Part of a small language model's weights.
Size: 14 layers, width 96, 3 heads of 32, MLP 384 squared ReLU, vocabulary 2289.
Architecture: RMSNorm before each block, rotary positions, no biases in attention or MLP, untied embeddings, some layers without attention, local attention windows, shifted keys, exclusive self-attention, capped logits.
Training: 113M tokens, 7730 steps.
Each number is 500 + 25 x the weight over its row's rms, rounded and kept within 0 to 999. Layers, rows and columns count from 0. Numbers have three digits each. The size before them is the row's rms in percent of the matrix's.

# layer 9 attention key, 96x96, rms 0.0888, rows 64-95, columns 0-47
074:468469488514553547509457549495535487467519475463513483545505486506532499528541482525487516518491501519493484461483500527467495496493493480506476
087:560458539493528484494527493456490475519473486489523480500448509480447528489509512505499530513538469492493474519474541497492516505462526496501470
100:501549465517492512517519476498519501490495501531499528482530517525459503499481480451513474508493529529529496515494455537549534485466491516500517
076:494534464494443480483480502489457511472504479564516495500485488513507508524525491481529510465526503502497503495525533502524498476486506494482475
097:481535475485528510549533526549518495494515502471500554521504464503519517521516496518497476475534486479522480487486524469517534484501462527517510
081:522517501514482535525488529514511520479491490471460534490484498472468490534492478478500455490511501469537461482480530505505497514547491551494499
098:487493507489506479515518479515454523526519537500464475486499513510465500508498505508486502538500530480472490488487522503503552464544518504517478
089:475481524525542523494496496537493495478506523506510545481485471517494482501553524477483535492489525511526462558510478518457461540487490518501448
104:513482527504497494437560511518504501491520494422525498476521504513495541458514512549512492489426503542510524506500484530484485494485531468525496
089:519488454487487495453489528509536488500494480509514499509489506464542481452502530529499477418469516493518568486509565505494474472495503495503466
090:489496464532503520515521500503485509504491471554475523462533527518512486506550434522509537521484521524547514504507486510493480505511518504521514
095:476503495507467499509519461492501507470495503484500500492466468494565495499546540510501498502490449534552495545465518500532446474493501484514494
101:482476494485548522500544495459485495475518464506471526508466481523503472499491495523524494466516530478520477533546524479508478519495492498524490
103:480487442545486476457472490507480461509501483537477528483517491509518481495470439543511515508516484516551519494487519497507503520481446484502497
096:484485503477510493522490525423519499546488465504474538480536500459507491485515513461495525488471520487435513520538493478503466519497525515464496
098:496480490513461505502550517497504504494505500496507461458535523507538530407528529519530525526498479498509523499492525505524488499561514470511471
104:513475492498471469538459476519498507504519527522483518516526556518478517521497494484523462496440511495462496527502535485487503523497501513507471
101:493493475483479485482494506482484509496507470559559522488481440511513503501507532489479475512492550511467530509502531488526501509458480468462509
114:463496509540494517497521504509490488535479491496478444526508517520509455502482486529477480526491480532470524475449505549549485459470509503545475
100:478495482519509551487483472486508531486482477498505480513506530468468525469507495512522471528479478474529486481525497486514513494509545463515516
107:482513478519502557504551525534520458503500504544504547532488501518533506527507479486511530511510478502516496524506536522501479512508486505477503
097:533472525476451477467489486525485482518480504548466495556529505495488503549516479491499487520459476510448527477494494525474522466514504506476524
109:447498477517519492519497548485546519497471484480527504501522512556486494525500481519519469486488504556502478512492533553470495478500482465513507
111:522505488494521477459506489508483472498518500501503532512482512478447500488455510490464520499544527485506526463501550514522471518522532558475472
117:477481539507464511539516504472505495537514438494489507502505502491487532452521436497494515461544505474495469541495472488552487447473497479511494
113:496531516497475461542531500490507488520448513474509497506526499493528508496522515477477448516513531481490536483497432503487509473486461493475496
112:537524482495490523558484495490507530574493490484467516551505518494458522533538507450537477475483467498518483498471545505494471500499499521454512
113:541449512420464545475500522505474517518488516516469497490480498454537487484498511528522471508521472521478478476517483501552567468515491510480491
106:516517493512517535524489501501513504553486510502518484505501524504496492499502510527496478472492578510483418464510458502481475511500498497499496
101:510489487479488513507509516494523554529534493478521526526492482488507499501498494507483464454455480509510500444488498508478497443514504498498509
108:539467472509492480535503502477534490509513481531464513512514455471521496510469512510499483461487488517481495533516505538476530510505477482495492
116:517516538535479533532524470493485506483497512455526534497541477531481482504497472541536529473501510503530502480549516510501528505528521526500502
# layer 9 attention query, 96x96, rms 0.0907, rows 65-95, columns 0-47
082:500491494517513504523533494498510501486512504491528522468465486461512462504476532467493466476506461489491503482515522494503501496532528512441507
081:498492486459528540488494478467494502481542486499499525498472519477548473476518532508455480502543504503523535456464448515478484503549501453459533
080:468501456501499530483513481502499544509525483549555521527525488506524497489513514509463497450525498509505484497495489510491486511503518522498431
096:532513524487507468494519478481490502526460499487521461506488520500478515511515502495544493488518458533547459500477507489493499451467476525514483
078:480511549495480466492515497450537536494526480468497506513507490533486513509461514483500488530496477511507456494528503510535505534470506523485478
084:483470533536491493552479526519509511498548523471493535519506493507459482557502441475508536526495514492493490489481463502542532516502494500559458
090:542508543498502490547512505522497511484546495494522522529458505464502471502494522491481518493493483496468521493488529520484501522563526474463484
090:497465468500469507509529515455504517491525487490503501472486509464465501504493496565538488473503517502518558528517493477549491498541469485459509
079:501499463519472502475545533528510515444489500523466541524491497493498497477478543479498517476535563491508476462479523512500458484529519500492516
082:485482461519481499494508485459522486500493516482530539473499507522547528508557516472487488487491512480510536535512504472488496534471526518538560
093:481503481462476502568516522533534505450505510498503500504466482477535533527495531521444444459522542514506485511484556532527482526473508478478530
099:486490519480518499483482514473448519531481517511518492522490486443489475533510487501474483487524534488531474507515499479522515451502477462537487
106:486487475504521455486502472521484485524556452515483505523488502519507525472514480499474468498553525514510496504451504473498507484517501511478538
098:528507485525472523519481516507518495483465536492500523500546503484485524512560501505497525508476510564471485517524478452493514498520527508451488
094:485473527517500467502522478481480485554474510517469458475497537511547525475497508481476487490516497489506557495441483475516442516535498522511461
103:535487488498491527428513469478454475477470489514510508462479513500473525520534520498502492528464515513506508524510460478454447499455534513508495
089:491489521533515527447530470486499507515466479503520527493446478547532515523497521509507468484514524477505488505472450504488457464486512496485506
111:453440522518496552522520450472506458529445489493457512507523523496489499511521502494473496530501500509504497527467469524531464491490502484471498
104:490511463465482492482494484472487500485493482510463474495481512458500527530490515475519522472472495499474473517514536501508525497483533447479479
100:470519437471488518524511508528516500497527514527492489521494520526476520521493472463516455537512499513508514509563509497515471562486482504521478
110:531475525480450487470497504557498510488539521559506533514513502472511499510488549492468473499485500488451510503474509557506518513510493515483537
114:491489486499541477510553500485510504512495517463523512487489527527492498495530570529476483483527505516518474483474559486500494493507482495487477
113:511486463495505516459501495553498480514486519527489458526544481467505545506498537475510551531488510499528520545515436531542495506530491548516538
110:495511490535484482567550504507492507461493459531556463524549495503501512501507453505504508509514508473489506505476483513515516465536501474505502
112:501465507478469484531536467471491554504490456492513449544501487459533512514503513516490490494506517518509531487527442529487519499524523470477509
107:534548472508538518516486491532529529545501519492510504536525512478475474501530517508522513545489486455491492472485530534496473552497537514471512
109:517535518458498492467488535515497517475488513498472487468493474459487465468477496528537468493482457548490442530503464484542512477527497531461514
101:510506488495511531527520474503489521548465519551540524515490515486521529456482515549467468523521553491540465451491499496490524518460472524508493
105:507492495512483536495532491514480535504561493475487481483506474517523505473456508433466518492502535557499474479498473510515520473487516507469514
105:476496526500470541476527486494526494523507463510486532554513501518464517489471503493502516504496490503494489517499567541466512491514468490450474
117:576513526536496500530537484467504521465467542439471482500505515501497503521501496561544486501472516509499520491505526512463498469523508536525532
# layer 9 attention value, 96x96, rms 0.107, rows 64-95, columns 0-47
099:507430464511518521517504504479500528503497487498495484528546538488500495519461500507506497531528490504477483481532521510490493531500478541521507
092:452519497479493523473541491487482477519457459498516520479527443522546471539460481524504468500497476467503479483443479511516488455554476513520480
085:504511487502467565486516504475515509525511513465504548518488532509490480495491536484508481504562508490509526509506480526472533524506469498501498
100:528563479473497480519532521486478497505519494500530514517491479484494563508509477523498499582542489483473496486496475433519523496463508514541505
092:499510518501445486519452438498557482518486465505464538471481508508535496495469476538489543513494548516477506467513533511475497469502503482489511
090:521520520483503497480458494530505496522466455467505513498479501522449477538487476471516522513480499463488512518515521530473518474507472482465524
101:505464548481571521503492482521523508488451448532525489523485517495520504503476532499484519456473507511507451544527439521541489478491511499529495
091:521538506506458524466498468491455446497479497527494508527499492471520525507497530495555529488480496523464472515513492462479514497524461499529494
085:496500527479492456506451529501527527478516503499494513522498475517540511517491523506499460515527511443530510455492548460505481526523517473498493
093:503501514503517467507495509515495558501447556529535533469491513551471509474524505529469537522462502519520534498490501507540540521488521499473492
102:525470493445486532502537524442532493508464541516474517482484489492499502483494528502523482468495491474479560513476536512502523501551513510520464
090:513556522486494504492465490485510502543490447487483506451416513505520506502485461518524485505487516465512490509521525461465460538508480536513512
097:534494505509520509537507507556533481549518505505471506463474504515518488444499454488519497505444509489542499485509496532502491511515517518532506
088:489496447561451519511501564521507488476507537524525543498485493516502472463539493497461465502516523429474481488538514516517476521498517515503505
087:537503496495476475529480487420493514487522455490497526468496512534537570511572514486456492500481489515492493509538496526529480497481541492455514
100:458477534511499538489547512488477511455515490470488543538472502493559475478501524526479521487478479515521496433510514492467517526476514488510494
095:521488462541484513503536488454511475528512484495494496530486495515549487486460499493482502462473463527515506519515531504527539544459507534513487
085:509467507512494480533483499476460412490525468542501514486481493494494483524479448533519515507543520529516509496487504517516505530509488508486439
090:521506466486510477522495542500486524512562543530501522470482495506530454529470507471473553584470505493531522512514497480544498484473500471490505
099:509503494470444490512492526463458503510489486551526446527508474521502541486454483518497526484483532483532476488500517474473488518508535506481485
090:506489516506478502535534494507483477507487452496482531498472487509467513500479512509502509529509524506516500520507541512516486509480486453481494
092:513476550520487462488514524506502521522532505526532503512493519455485483506511510507576447505485485518530534499514531505497535509486468505520486
096:520445504512505514507504544537453502535506464533464496476504463527505516491483537497511527490503508477461501513526538510476508493503511501529496
089:498505522537496477497541512501508502481480510487522497532522511540494506491483484486527539516513524520475520498491511474522476510533526447481495
093:496471466502459528515516481569534477506514511505513508500528527539485511505472479498497525501492427460511495539520505480495500513503530500461505
091:528518515467511489486531475487461533473470525459528472468484484529536502501525462498502513502507478542532462492496469494486533513514473529506479
098:508522507498495483476553494501515456544519532468526534517464488529447526507567516525493503483488491505491485457463518497470540520469510494502519
088:513481479507489520500512538485459539504488480462471514506454479509474468501489448514461508460501517496491508543475468475507492478532499530513523
095:500492473512507494550518509469494531480479457497527505486499502513447525514493495492509494494514487528495509480478539486500483514490491469504457
097:526477493506537531502502496463516503477532475511524446498470482541533492446531496512516457514459469518529551501506466530504531477486505513512480
095:475456486502491517474507520491465511485534473503475501486474511528495506478529497493483524526518479529470516499476519544533471520501529505504466
098:506485481479544531512488490516475491514564547523492503499549496517480495523490513511487475484467507477472538488507502464532520514498494497505497
# layer 9 attention output (transposed), 96x96, rms 0.0868, rows 64-95, columns 0-47
115:505485497481502498473515543478536507527494532522524509534474449477473507519511504548493479501509504515487497538543510504460525516482473503529491
097:550482475504507449515483519495467540570513528521471469482453551483511515498476488453517495492513542477497480451511496499520499521501519491518487
101:496486508503503477537457489480498468489513512546520528483503496509461444500531536512498543469513511487519498468509496499478509438540460505545501
093:490505457472520446497559508478523497509477492481506543513536528535493512533507538469526499494492515488489506535514501455501470496504491535529498
103:506486520484516474477497456543473535479506508486518513435559513467543481476504522507498497521519485472505499482504517493563507522488509503487460
102:518452501495475552570494522498463500528479534473498524503513503477495514509502514466528482442505476472467503475529492482513511525534499491522502
110:507503498537505525540465480474507513524486490495526479475498483471495479486512510490503534458495490482486472488505440526546512533493469486500484
100:468486503534518532495514460529476515504511539513469496530492493491501452537504501558507520499517465526517475515482488502485543497469476497507511
103:511522511520484450476474495494486485535476483469505502527462526460467490505508494469526507486495523477526483512488523495488495462470507519502470
108:491488490525432521480513502512495492526497458506488503495491540506479518510510511467519490487497495501461475530527524510488513514485525510433505
100:521483515541480478490512465518527475485483511486518469499535474499529491509462470515530459534490494490518466481470519524503508511467526534494537
107:517498539508478531519500510502557528541512488453504495488461493482488486499498528520540512476499526481533516514503490517437490492508552516494495
093:503510523492485468449498551511484473489484495521488544464469552449490466533463483477517485493511476454521506460486474492493529508482494480512574
090:495492494497493483515519531517535502514504495545533507463503508530452492527553508506481472505544483428544539532518505491528507534466528539510499
107:451498471510506545507452510514529489465562456469499496490510549480537496492502489541504492482517482492499491500504498502518513445536521502456529
100:540451448528468488471479470513473529529485509512439511491430498476513516512488487479500499491493551465514499452460543481527502528468495478503484
102:517477525500481533491533502491501528486509517509507487530538546501510512522492522524531475457510503506491496471458502516471504451494523522517503
098:503465489469465465519524460520519468522539525495485480516515477466461530499456517510476526514480519477489504531513527486510499491492532510507528
102:459476504487487498506537484435519480451457524478510477467495548538560477523471536531483508492466503473513473539483525505510499521515512516492497
105:493518546501527474455563465460485469491488485480488471473492539430501499523514499541470540476498505543463477514486524501517519508556472507499515
100:534484516516545506457493473488465521464569513489483523520482510509500554473518551475493483474493493487550523474490509475535520477493492518501512
096:472480516520494505508462500529500506519491543497485525545524489529507493518534483497496492567489526484501474553479458543459500496517502490517502
086:484509555529524513509501525513499512495524454522518492516513478520463489475448491509496493538497450516469507501474484499537450484496516484524492
096:489507503487507513515516514497525527433535520452501455460515473510478517490473483442442464476492475537482512491504493439505519497493529529463507
100:509517488511536522514499494502555533500518486494523509479511510504474536507514449513503559511494489544509486481496467506497518514486470507513587
100:539514470494490480520487468459452489483501531489516506499520546513484517499531473468524537486483448503530442498501532501490466476494527474533507
093:501517511489497548549482518506431515513461482515501514517503522526534508519523534496498464563523474495482470479556485494519495508491494500499549
089:487555540528500508513494505508513472506501476505529475523518540531532509472480483530544452501487454501435493499457500488452471532537449547503507
094:503461511478502467511503510547497508466499496482527518514549528525505479501483545484480503510463489494481517483525512500466545519495530512461493
115:515529444495460475504507520463479491549549490537498493513505519527554481492488476470512503488475506488507492489506496537524510488550507506511548
105:517535464533469539483495555497456469463483491468494501503455455496492538522480510499500507488483488492524518478518524474499485475509505490483502
084:500527487515480466486545483546522479465461492484477515476525510485534479449553458521472520474487508499526498509516472501516532500521493456470515
# layer 9 MLP up, 384x96, rms 0.128, rows 0-77, columns 0-47
107:468487500526533500533478454467488511570500441514537460423486520499514490513529484493502508521458501502477450522487508508490506471500520471516486
100:488496515455467536540460524460475500479500498515464537503491541491493491541489481496497485516578522512489458518470513527500534485500508495551471
103:507520469513454489532501520488512513600479467469465508477500534466525513538445498461516483482456524513520465497504517497507500515487477499484498
097:477472485492518500492511546501525467482501496455503477456567473465472555483498503514550514507499513492506470529503518484466508521490486476540504
098:472515483460502445504477517509509452540472479524503502478517489500511514531473471507520493519490504504499459545518468502549517456546499483501504
104:513528493462512464501481478520488529482503551469548562519478575499494515511520515520507558524530533496525492532504492524507462482499488490513493
114:526514515527514481461493520474533503501495464474504531483502533502476480510457502504464503520511522531539518504484470469458463472505507510516528
096:519453474466473480481550496479457483475486547516498507512484493454540505464464503513452510456513477496526485502487490522495553545460497495516469
090:494509534489530490523509538495516519479516497493503530532462518486566465516516549510507464467442472505516480497516547466511492510462536494502497
104:507461471537506457487506508523476536507478473487463488452494530481479492536525484516479535513538436503510511483506484492476453559523482520496486
094:476548523455474531486526476503510510468502477467494462472500487496530501492464444496510478520521515485499471529489505540490508511546465499467524
097:486507455530498485495480509491499529497517484481509529519505524488510523526498525482507514493495469492506537531534534528479499509531463514489503
105:489465468490498494512491498519478490500522477532516545459531477498536490507526466479489517550506542479513521524503495532509527458488551487497494
102:512516530458501489490455479487460514500533496526529474493516545525499536499506523506472501476495551544498463535502508508512536520497522463487512
109:544526516510478512485477496455488511487521469523499522529493508455519489470525517552466505507512491510544537460494477520473497490469437531488521
085:492536531478484515484483463508522447477508462464480497473490495522509493506466486487470545534517467511504489475536448484533533504494490502493462
100:514498488518497463510499495510527481489520479440478525527533515531512558513496455513472478510488514489473460493465510519488462521481438505473475
113:509539512506523457534528477494468503525515487474461515468482467471530477500462502515471496464520541505474471529495481508499511491491528508487484
108:469487515542478487491512555522474486490475511506530518486487490496494521568506516486504477504540488483527526477508519478502436503519529467469508
104:501526499557498478481541510505508506574553483482559547542538515501524500460502508499503521499495501544555480481480506521479523508546478492484529
094:525422510539495448505482487505507475471472475498521481510519480448454507522497506487490533522521548503525524471518518466495495484523510471490480
112:506476484465525515532502511489473510500487492504530472534545541477486525485498515512475525482514472502490475508502486465486518467472508462467519
103:477461502522501512513498549510499520485536520480573591452520513510504516514485515511491477542516530477538497463516499471533515517474504493481506
104:469522527522469516481477557492487533497522509524539487486518488525502514500484507518457480529499500527494523458526471541481439487486456541469550
097:480521463453482460514488497487534494501489472532508502494473517527455494480469545532504515449491506543517480534544481490487513462527519531529517
099:451499504520502533491492494491506541461488523503483542531475504463488491510493500482510484531530507492468512559484547489514533476460482469531464
093:524456510472499523472543513556528504527533470461489501517533480482519489511507481485463479525524518525508445526546481450467512473504492505494492
101:446489468499548516515492565501493458495520526490482538496467485507506501455545491480465492473481465464503475491541503513500536507542465512502483
107:486451524508544468499500525457516486490504538515532469516496491495504459465482459490491540526491497465498530456506522496529461472482475484503537
100:474493479516514518492495493483532510471497449507463491512459522501450481523489482534507493454489506533523478457498519500518521503504475462473526
087:475510509523519508528503517481542518490512480464499445483470496515509500511455480490502502510451504493469494506489498496477456480495460520519543
109:483486514470481513470503520505514463524500511534481540478530493534513484480500501492523506521539521506466465526527527507471533536473538485494491
106:503473501533459529501522484538516463511515499523479516500545496470544535467510478523472535502517533520496475515493506484497486491482483496494543
102:503455497491533485514464510489497511523508506444487497478492499449464512479512447538469501508490455540489511481491488532546475542462486505508495
104:434494501472500458482498497529513485502532518514591510488511477506517498507513489511465535488480488437491476451496489499479531470492456487496504
090:494480494496495497488511479497471482507502465532472510479528480481541495538522486511516481547490524507538471477481488478491487479466516434499452
104:466503509507483485450533504530501502552512503521508511509542502496499524504506521502523531476519480525456509484484472471548468484489505499493530
098:519533496484524490467447473474526446539484508492494506463511496509502529511481514533491546484537441499502490519496493493540481495500513497505469
096:523445556510506469502505540518500460523500554547479551545477496506515475493497528469533553490507496488495507492530520479511466488518469506496508
093:477473492501510485462532478522463523497488522489545483441479541459497527475473504482534484499508509502471466551499504524468547476455518473522494
098:472488483494523504549490504490475473464551479504490506508509501524464467476508490490474505449533496494519501492522473532494455485522450471549543
102:463470473467546522513465489501503559558489493516512538523539539503487527526462523504507500489508497480497523494434526496507510547526520503473472
110:518478505521509540483513466510484482508517466553495514471462507533491474556483452486474549479507477492526500518480484465485514454548508452495528
099:486520498483545522502449465505480455508448497524491508498521511465505516470494451470476506472490515481527536486519526499465498531497496487515492
093:444499490512532528489509481493521479480515551469538534510489517492522454465481520503491472516589513539510497491525472484524473477502489502491483
097:512488516541477495485530520483510441478511515548524499514529485505501510525458470474519518494533468517527500521510471516494534521501499519523498
097:515530481484515509475534475500523508530534528493521533514476553508576520484438495491474510507487503528467507492503528491485490482543495471504506
105:419488488498550492489508480509495476496515490516488455546466468482496453480485479526513504525531529470468488505539482499482468513530499463502498
096:483509516497493475512467520496519502511489541493525431493531537533463558503475510524501489515507516524501445507491475497538455517509503542502479
093:538493490520471476503549516477508529473520497499498510535476477489517439487464498520478513526513462470479482528515511500553548528474504447493462
101:483508562550533514508520491431500502533540477517496497524525511469503495501489519546482511463503488509515478514509493482481463508494439512527461
089:502487499539505517488490473496498462498505485496560562482508533562508546501516508472485446503497533462499482493506515489499474475519483480436510
089:457491449499512485531529530498486528531480519480466502493489501502538485504521544477450486525534491539493516501502493497510533469460476485505516
091:477508470494489432515503541497538496500522482542526488507514504502488511537507535466537477536512486463540509535503452472467461511532522480534540
102:520458488526502429480484502493538496493552504539488501480483493518518521466549496473502521522471450542524512547497484500459459498492537488523539
104:497505471482499461477480469477504444522516482475487521540539495493533491490499468526546504538505517523531520528478500534516529527457467472490472
096:492534487461489462514513523510540497507522485509488504545501455453488520512538525491486485518478522491506436494580491539493527493486486513514454
095:521547507518513504458490480516481464521500460523560516535493490512522478535523526526507526501490488487488521498465515531477537474531503453517520
098:493515486490519497547503478518498483507512474489490461542533480501501493462484478508450535475573488509503491522485499487539467513536467499521518
109:491476483448538457504474511492542513540479488519550469535518502507510502492488513515525501453497506504509486520491519523518525514564492492485516
102:498473430512538515515509508494489475462464486542531477484524528477488503484514506514522506493568516497502500524490477463480526513530474529543507
089:517487515495496544528477525539490483484482488447447485529537531533533493524500505488541513487508555471485463505502466480449499543510495499477502
104:518506521538496504466488501513472526546472471535495523486528527498522514466452480487481527542511478520483511556457494545496483512484502529495488
105:511472517471501446501479529488487507529515468464518497462499492490530513547525506492525509487541515514488492500479481528466491523558500527486516
095:480516531458521490499484505459521499496469461495487495504467508508501532526453514506475498479546503519515491514490512503509511430526479516516487
096:485491515473470513528468491519507500543489521525518552484484498483552477513499490490517505510498530501477523526470529516519522518491429555501502
110:455498507497505547507465471523502486523516531481492488508527481493536529496482535542474521499481503544509467480489518467494491536484472484520497
100:489458483493473517475527533451483502494481479522567476518533518441508518527458527490511504475486499476532484465481511502496518463468481492496467
114:500480507531548475487467490489500462536490483501519542496494471489490550484517473493479551498515516508498538540499525475483507491502464467510468
094:488489494466509488476533564504497496504503491505512495468521544529515451520484475520533485551479558511500499480461573462502489487503509527498567
106:493498495490508524479507487504482488559503423496501523451502512508540518504509482469522543501476482475527466496497490479505511528517494514517573
097:457489578496506516509527478514516519497500487484515520514538499521498488460429524511494511493496482517492507497505463491495502539479493508549496
112:539494523524528526488474525508470490461508460524506499477533499481477500523489468527512526507552501502516498485496448501506486494472533502520502
105:536474532530539485504517487524515531548468474527458534476501521516494457516486526476489506497559497494518483527512531566535502539529484437510524
101:513475463522532499524468500499528508505555499460482486479498505507505488475512469499495540531474495525479485486497491475531521478517499520485483
097:496514478532505508489453492495496457466476527484533527497483455508480490521443498490517512513493511471478523524472506512473483523474496504526469
102:480534495474506523505478453530478443499471508472462526447566496492479509509484546484518514529503535513536466530499509472502509521544479504519544
093:491494481530478528519541488468476507478475501522527529526540497479523498464503506485509483504479527463481471497529499474543487518531492470532472
# layer 9 MLP down (transposed), 384x96, rms 0.0611, rows 0-76, columns 0-47
104:542517545485498486473522474543510503502494467469485515508519510502457471490499520498461499516518497492498502519495488481466505439530506502453554
104:496528483512452500536505477470516469507544533479514503478512524498491523491530503486515524489495518496504499486467509537546490496501487516480512
105:498459534471500506554509511491470557494521509545509503506438455488508550516520471508508489458508539503461499527500498470499504468521501510486462
100:482486497513545541453438509459557484489507520520472501512494509487483489502500468500517477488524537502499480491500484503522487494526526477540507
097:511505539509501509486548530499571499501521521475468437508525525491493523510491546477515544559477489485489498462476530466496499490462506510487491
112:551488466497529532542520494507479483482463496516530502489506424466503493518507483470498489510523486488486523499456512492520526510483519498470506
111:504497541514515494559494495543479508474504475487534461503466497508459448485499459486511545492506452490469505498462513525554502452470497505491444
092:496477479527492542504523506499520523460501488460462499456480530481552498557501505508510540505520506477478501444524529477521515510462479533485514
088:492492463504488509511502530510539488544493494486480488508498501516499521489538513480537501541505501505441524515496478497503477478499528479528511
104:472476463494517481515495477491498508464489513477435465474482507537487507484534480486504510473539542487466552493472530486437485483525514535501443
096:463487491472488517485524482513520538465514492456510487508515526518480523478538517512488520481502491526461553483481530484505547508487455527528473
100:471485535512500477479482549534467489547486524522500483491517485492476426471505561477452522549507503464494507472528486476504558512477513502505543
100:506497556492532453498526517530469527480518476533493488515458540520500495512500535486499494494477500538463523511523566529496518524470498461479492
101:502545510517509499510485452538481534469500544525470497499490513522504540494506491514457443518481456515544524541489517490496534503515498466539480
110:476486533463524498494500487494482501480475509506536466556510492500466470522487492523497450545517503501472483470534446515475493486503521483538517
091:498498496526520461516550497502543509479503473476501449509520576505495480500495537513532504487478486521450465459522512478478487500545507524490485
099:483502508508492483501507488484476521495473517532483487505469476523477468489455502477468480491509488460469520511530544466458519503526546540517509
103:466444511487480466550499491466577494467476483516499522540521459478459509493487464492538528480535523490503502512507471515525494470510538515492475
100:475459533501461452491490466532495489516517497496502533492505509504490472495489511485539486536483491506520504488526431473513473503488491526482509
100:533488511487540508463496495484488468510498487510476462480545529481532509536498505506467495536498488521478524526514498496542502482526513517472512
089:460533539513527505488476460510494503484526441471503522527499565490490528499495502514504486465505478536496527527480445509517510522535514523472494
114:512505505480451480487521478484532497524504512480486551499495494498503508501479456519527499454496505511509495500505506504482520497496516499452502
099:475541504477526504482490480470446516440496499474513489471514521506509498512515483489482523492496506527496517525484500541451480524544514538521519
103:485494460468519524510503489491504491508507513482533455477469523499498481510530512523526501503459502490472470469510485527506514510494512480531529
102:454473477541461444449459494508520526483497524490494523490533516510442471523478497513469514557522480520497489475496533462496488498492494521513480
096:478505503501508482538494493492451492531534455446535481475502502489516512494460476514482511510522485511504490486451499517503507538510471462476524
095:532501482495517492542457518463498528487441530534514515505522525534477491522485507507514471518452506475466538476459498509553467512483502503499504
107:516488505494515511477495493531523505512507503487516508504496518499429499522521461474546459491464506478540504485544510511459507525503498478499522
108:483504518463486472491495505481557534553543476464498478490521477506508483492518456551494481456474493535520503498511479477487491487509516508469536
107:537473505463497482511480515490485492527488529573533478478479509508495487489521536513478498526471494520534494509533499501504558503468510528507514
094:522482505494520522516542521488511507510492510512488483501506519510458534519494495501475478492437509536517459495504513491467506542483499558495497
107:475537518497432466492500510491506490517471451495497487482508522445532520519497536465507516480491442495515497463529488489508480520526462526485468
102:482536543466469503474514536527488501498467485476506556478471541490502437530489519480481490526438523490531494485491522506494509493512476490520524
102:468509501553475493540462521527494477498492474466502461464493555492506500475558550505502495521521536489502532529522479496492489502502548501502518
106:456502521520534519464513538533493520512524488524515521486498488501521502442479498540540468467467509539535506532512521497511502548497497522466523
087:485517538505489492487558498499499489511487496506438508490493464486517489533441471474449470512539527505524500466517489514517517483520554520500497
101:520462502526525489531513515535504505497479484507510521435515546526490507552496548518485521521498527484542529467511478520478479493521520489510489
102:511507542549471502511523532508526481510512521489488487508478532526501503520521479461490456525487527462469477480552501494445530477501528524480483
097:469498547512553514499485512500543456539489508489505484453493491524475522497468473491554523461477478506475492509477510492505483473522508503511485
097:480502458525497492463523532553539516467487446505460512496475516481499476461475467550466558484526495520529516490462532510500520508458516486504539
100:481523536516503500468483472521480500482511509498496437501544546469451500478548548552465496540521511487501480513490485482486482474513495495517509
102:462506473498474472503494453478520486478495518514514530468504509497545486509490486500517463468483507501533492491578466532509473469516504547520481
107:510498556478473539464524495488444535495513500484549497452549544487517499495494538484532470496474503501458488526514494470529497482461538506491465
098:509492515492503517541473506460557446492450500480465514510530490524494511501520515481518478508495537540520489492531489504487498489520531498498481
090:498490539535478491529549509510438526508510477508481465493508562510473558534541536503524509525443484508489493507512508478508484513476531519475483
098:519524527511501493477508521494511519501528486508498513499508515533478548486506486518479507487474528565500483505535494487466528504528500491518486
099:514479487441520539515478499490508473498503515521509491527552452451486546497536449489489478505493485469558508517494461483529518492491497459509492
102:512495471534477466521513478455426524523533516503523520538500495513518528496556496518521493510501479482489511471509471513439489472514517507486496
094:497526476449499474471499537477502540488500473479469506478455505458543508436479546515512528465502538471516498516491522485476518530465509519501476
095:442512481559522490519527533509505477510460509524513449469490499521509528509510458469515486486501500497515498505480477466493531498503497491503505
104:467500432460531501486481501516495518526504484548505516531540482492536490456484475515522485512509516541485520527515471486493511492466533534492530
094:462518501517505474477489521512537496547462541492499499457523565485512524472529462485520486536477533493469484525496490517467537486476483502491493
097:473499515510495493484489442478544519490493444494503512485482507506481484492513542507508482468523546460495501484547495482506474485519509550457556
099:497488579484516499504517510516480491465496496449439491531472533540510469520473474473484520468483496512492498485504511507501490483511486485504531
097:465521489470511499529517491477474454477436489528490511527525497479472500533457510544534496433532460494527479487518547510500518554501497486497522
101:474516487486541510447455484486507518495475461531523512533486461467507450493536508512491499486548521518491468550481541465519494485537527493531516
091:501495480495494581484492463512466458505464481482494492516532507522507502536479471518539496476503517502493560474482514488497461482538536536461513
093:475502523531507493492528502482506530496521483509489505495502504469530490478489503533496470455452510491510524478501554443487492525498556516487491
110:484537524477517540506511499519517441473525493484493456543502528477541503522509496451502480469545490528499506481501510512489510473500499484525481
103:502532518527481519498488488512452531499497489474482486490538565500526527526485531487478502503475493503519506487535551502501509484457467444502491
109:468536505548506540500515514496495502511484504482535507525481508512540540491484499460527503502550506527507512492540472511477459508527526508470491
086:497497529488511472478490507477482488521525560497496517465492478528551507498513494495491428522469493520520528466492477522514510509492513520497486
110:482484491481496536502537524494461530477495469502471494534499517453503500523486521487484495504479533512485454528512474563495496504496507432448477
098:516480512449538515556468467487473515521497472494505507535542522493458447453508477469516465497468487533491516500509449527489541515517511518515472
102:530500516506484523485530521477479457488472496490504506501530462500476482478530539488464503551484515477502509528478483520487459578477532522535506
094:481541503519507455509486505536529456504520514477483478512509507462510519503524527507457511456526485499546483505505538525480495501467538472483505
108:480509501524469512484525489505538536481490488495483504520490478494494507506475473497499509517514504553504509532466477519493508539506521447465484
106:543488503483481530478513524484485490471432485486529493496499475489485494494508500468513484487479475503505502491475439489472490515492464467513513
103:469523485474528531490476517487467491517501513516506540507505441487505535532453496543455544512508522471553510507515494463505491507468491508522479
092:504519501466480515522481482494517478503512507491502489505442510471529541516501507494491510454435488538485513465485504523504515514528510538458523
102:548483481516512478529478505500511513494487517514518498474447470481444523499475511533492453539499548558492543481512501531485484497482484490477535
101:544481508541496490528510490480554505479495529524515505486434540496543488494485512482548494512480470507480550534504487461521531510495541540491517
098:548484485533468487473515481486500476448481469506519517518497478490454486513495517535500515502495510458515552514486508503514504489501524525507550
108:520476513539491530470487541471525491468513522513485527498507520532455495497496501472493535519503476499497511485470468554512473527466475498479484
100:490526518483502523517516527479473471525477491465521516462530495500473496537526469510491508463494503476501513511454470499546436563469525495528497
079:479460527486496506509461464487501470552494485509529494499519479505521512482513506477545520467511467492509467474465510486492543484496460503487536
105:472491509498448478494494479514523516525525495526484473514507515556510515529529497492579541490460522468506476451483501502505482486515458505486448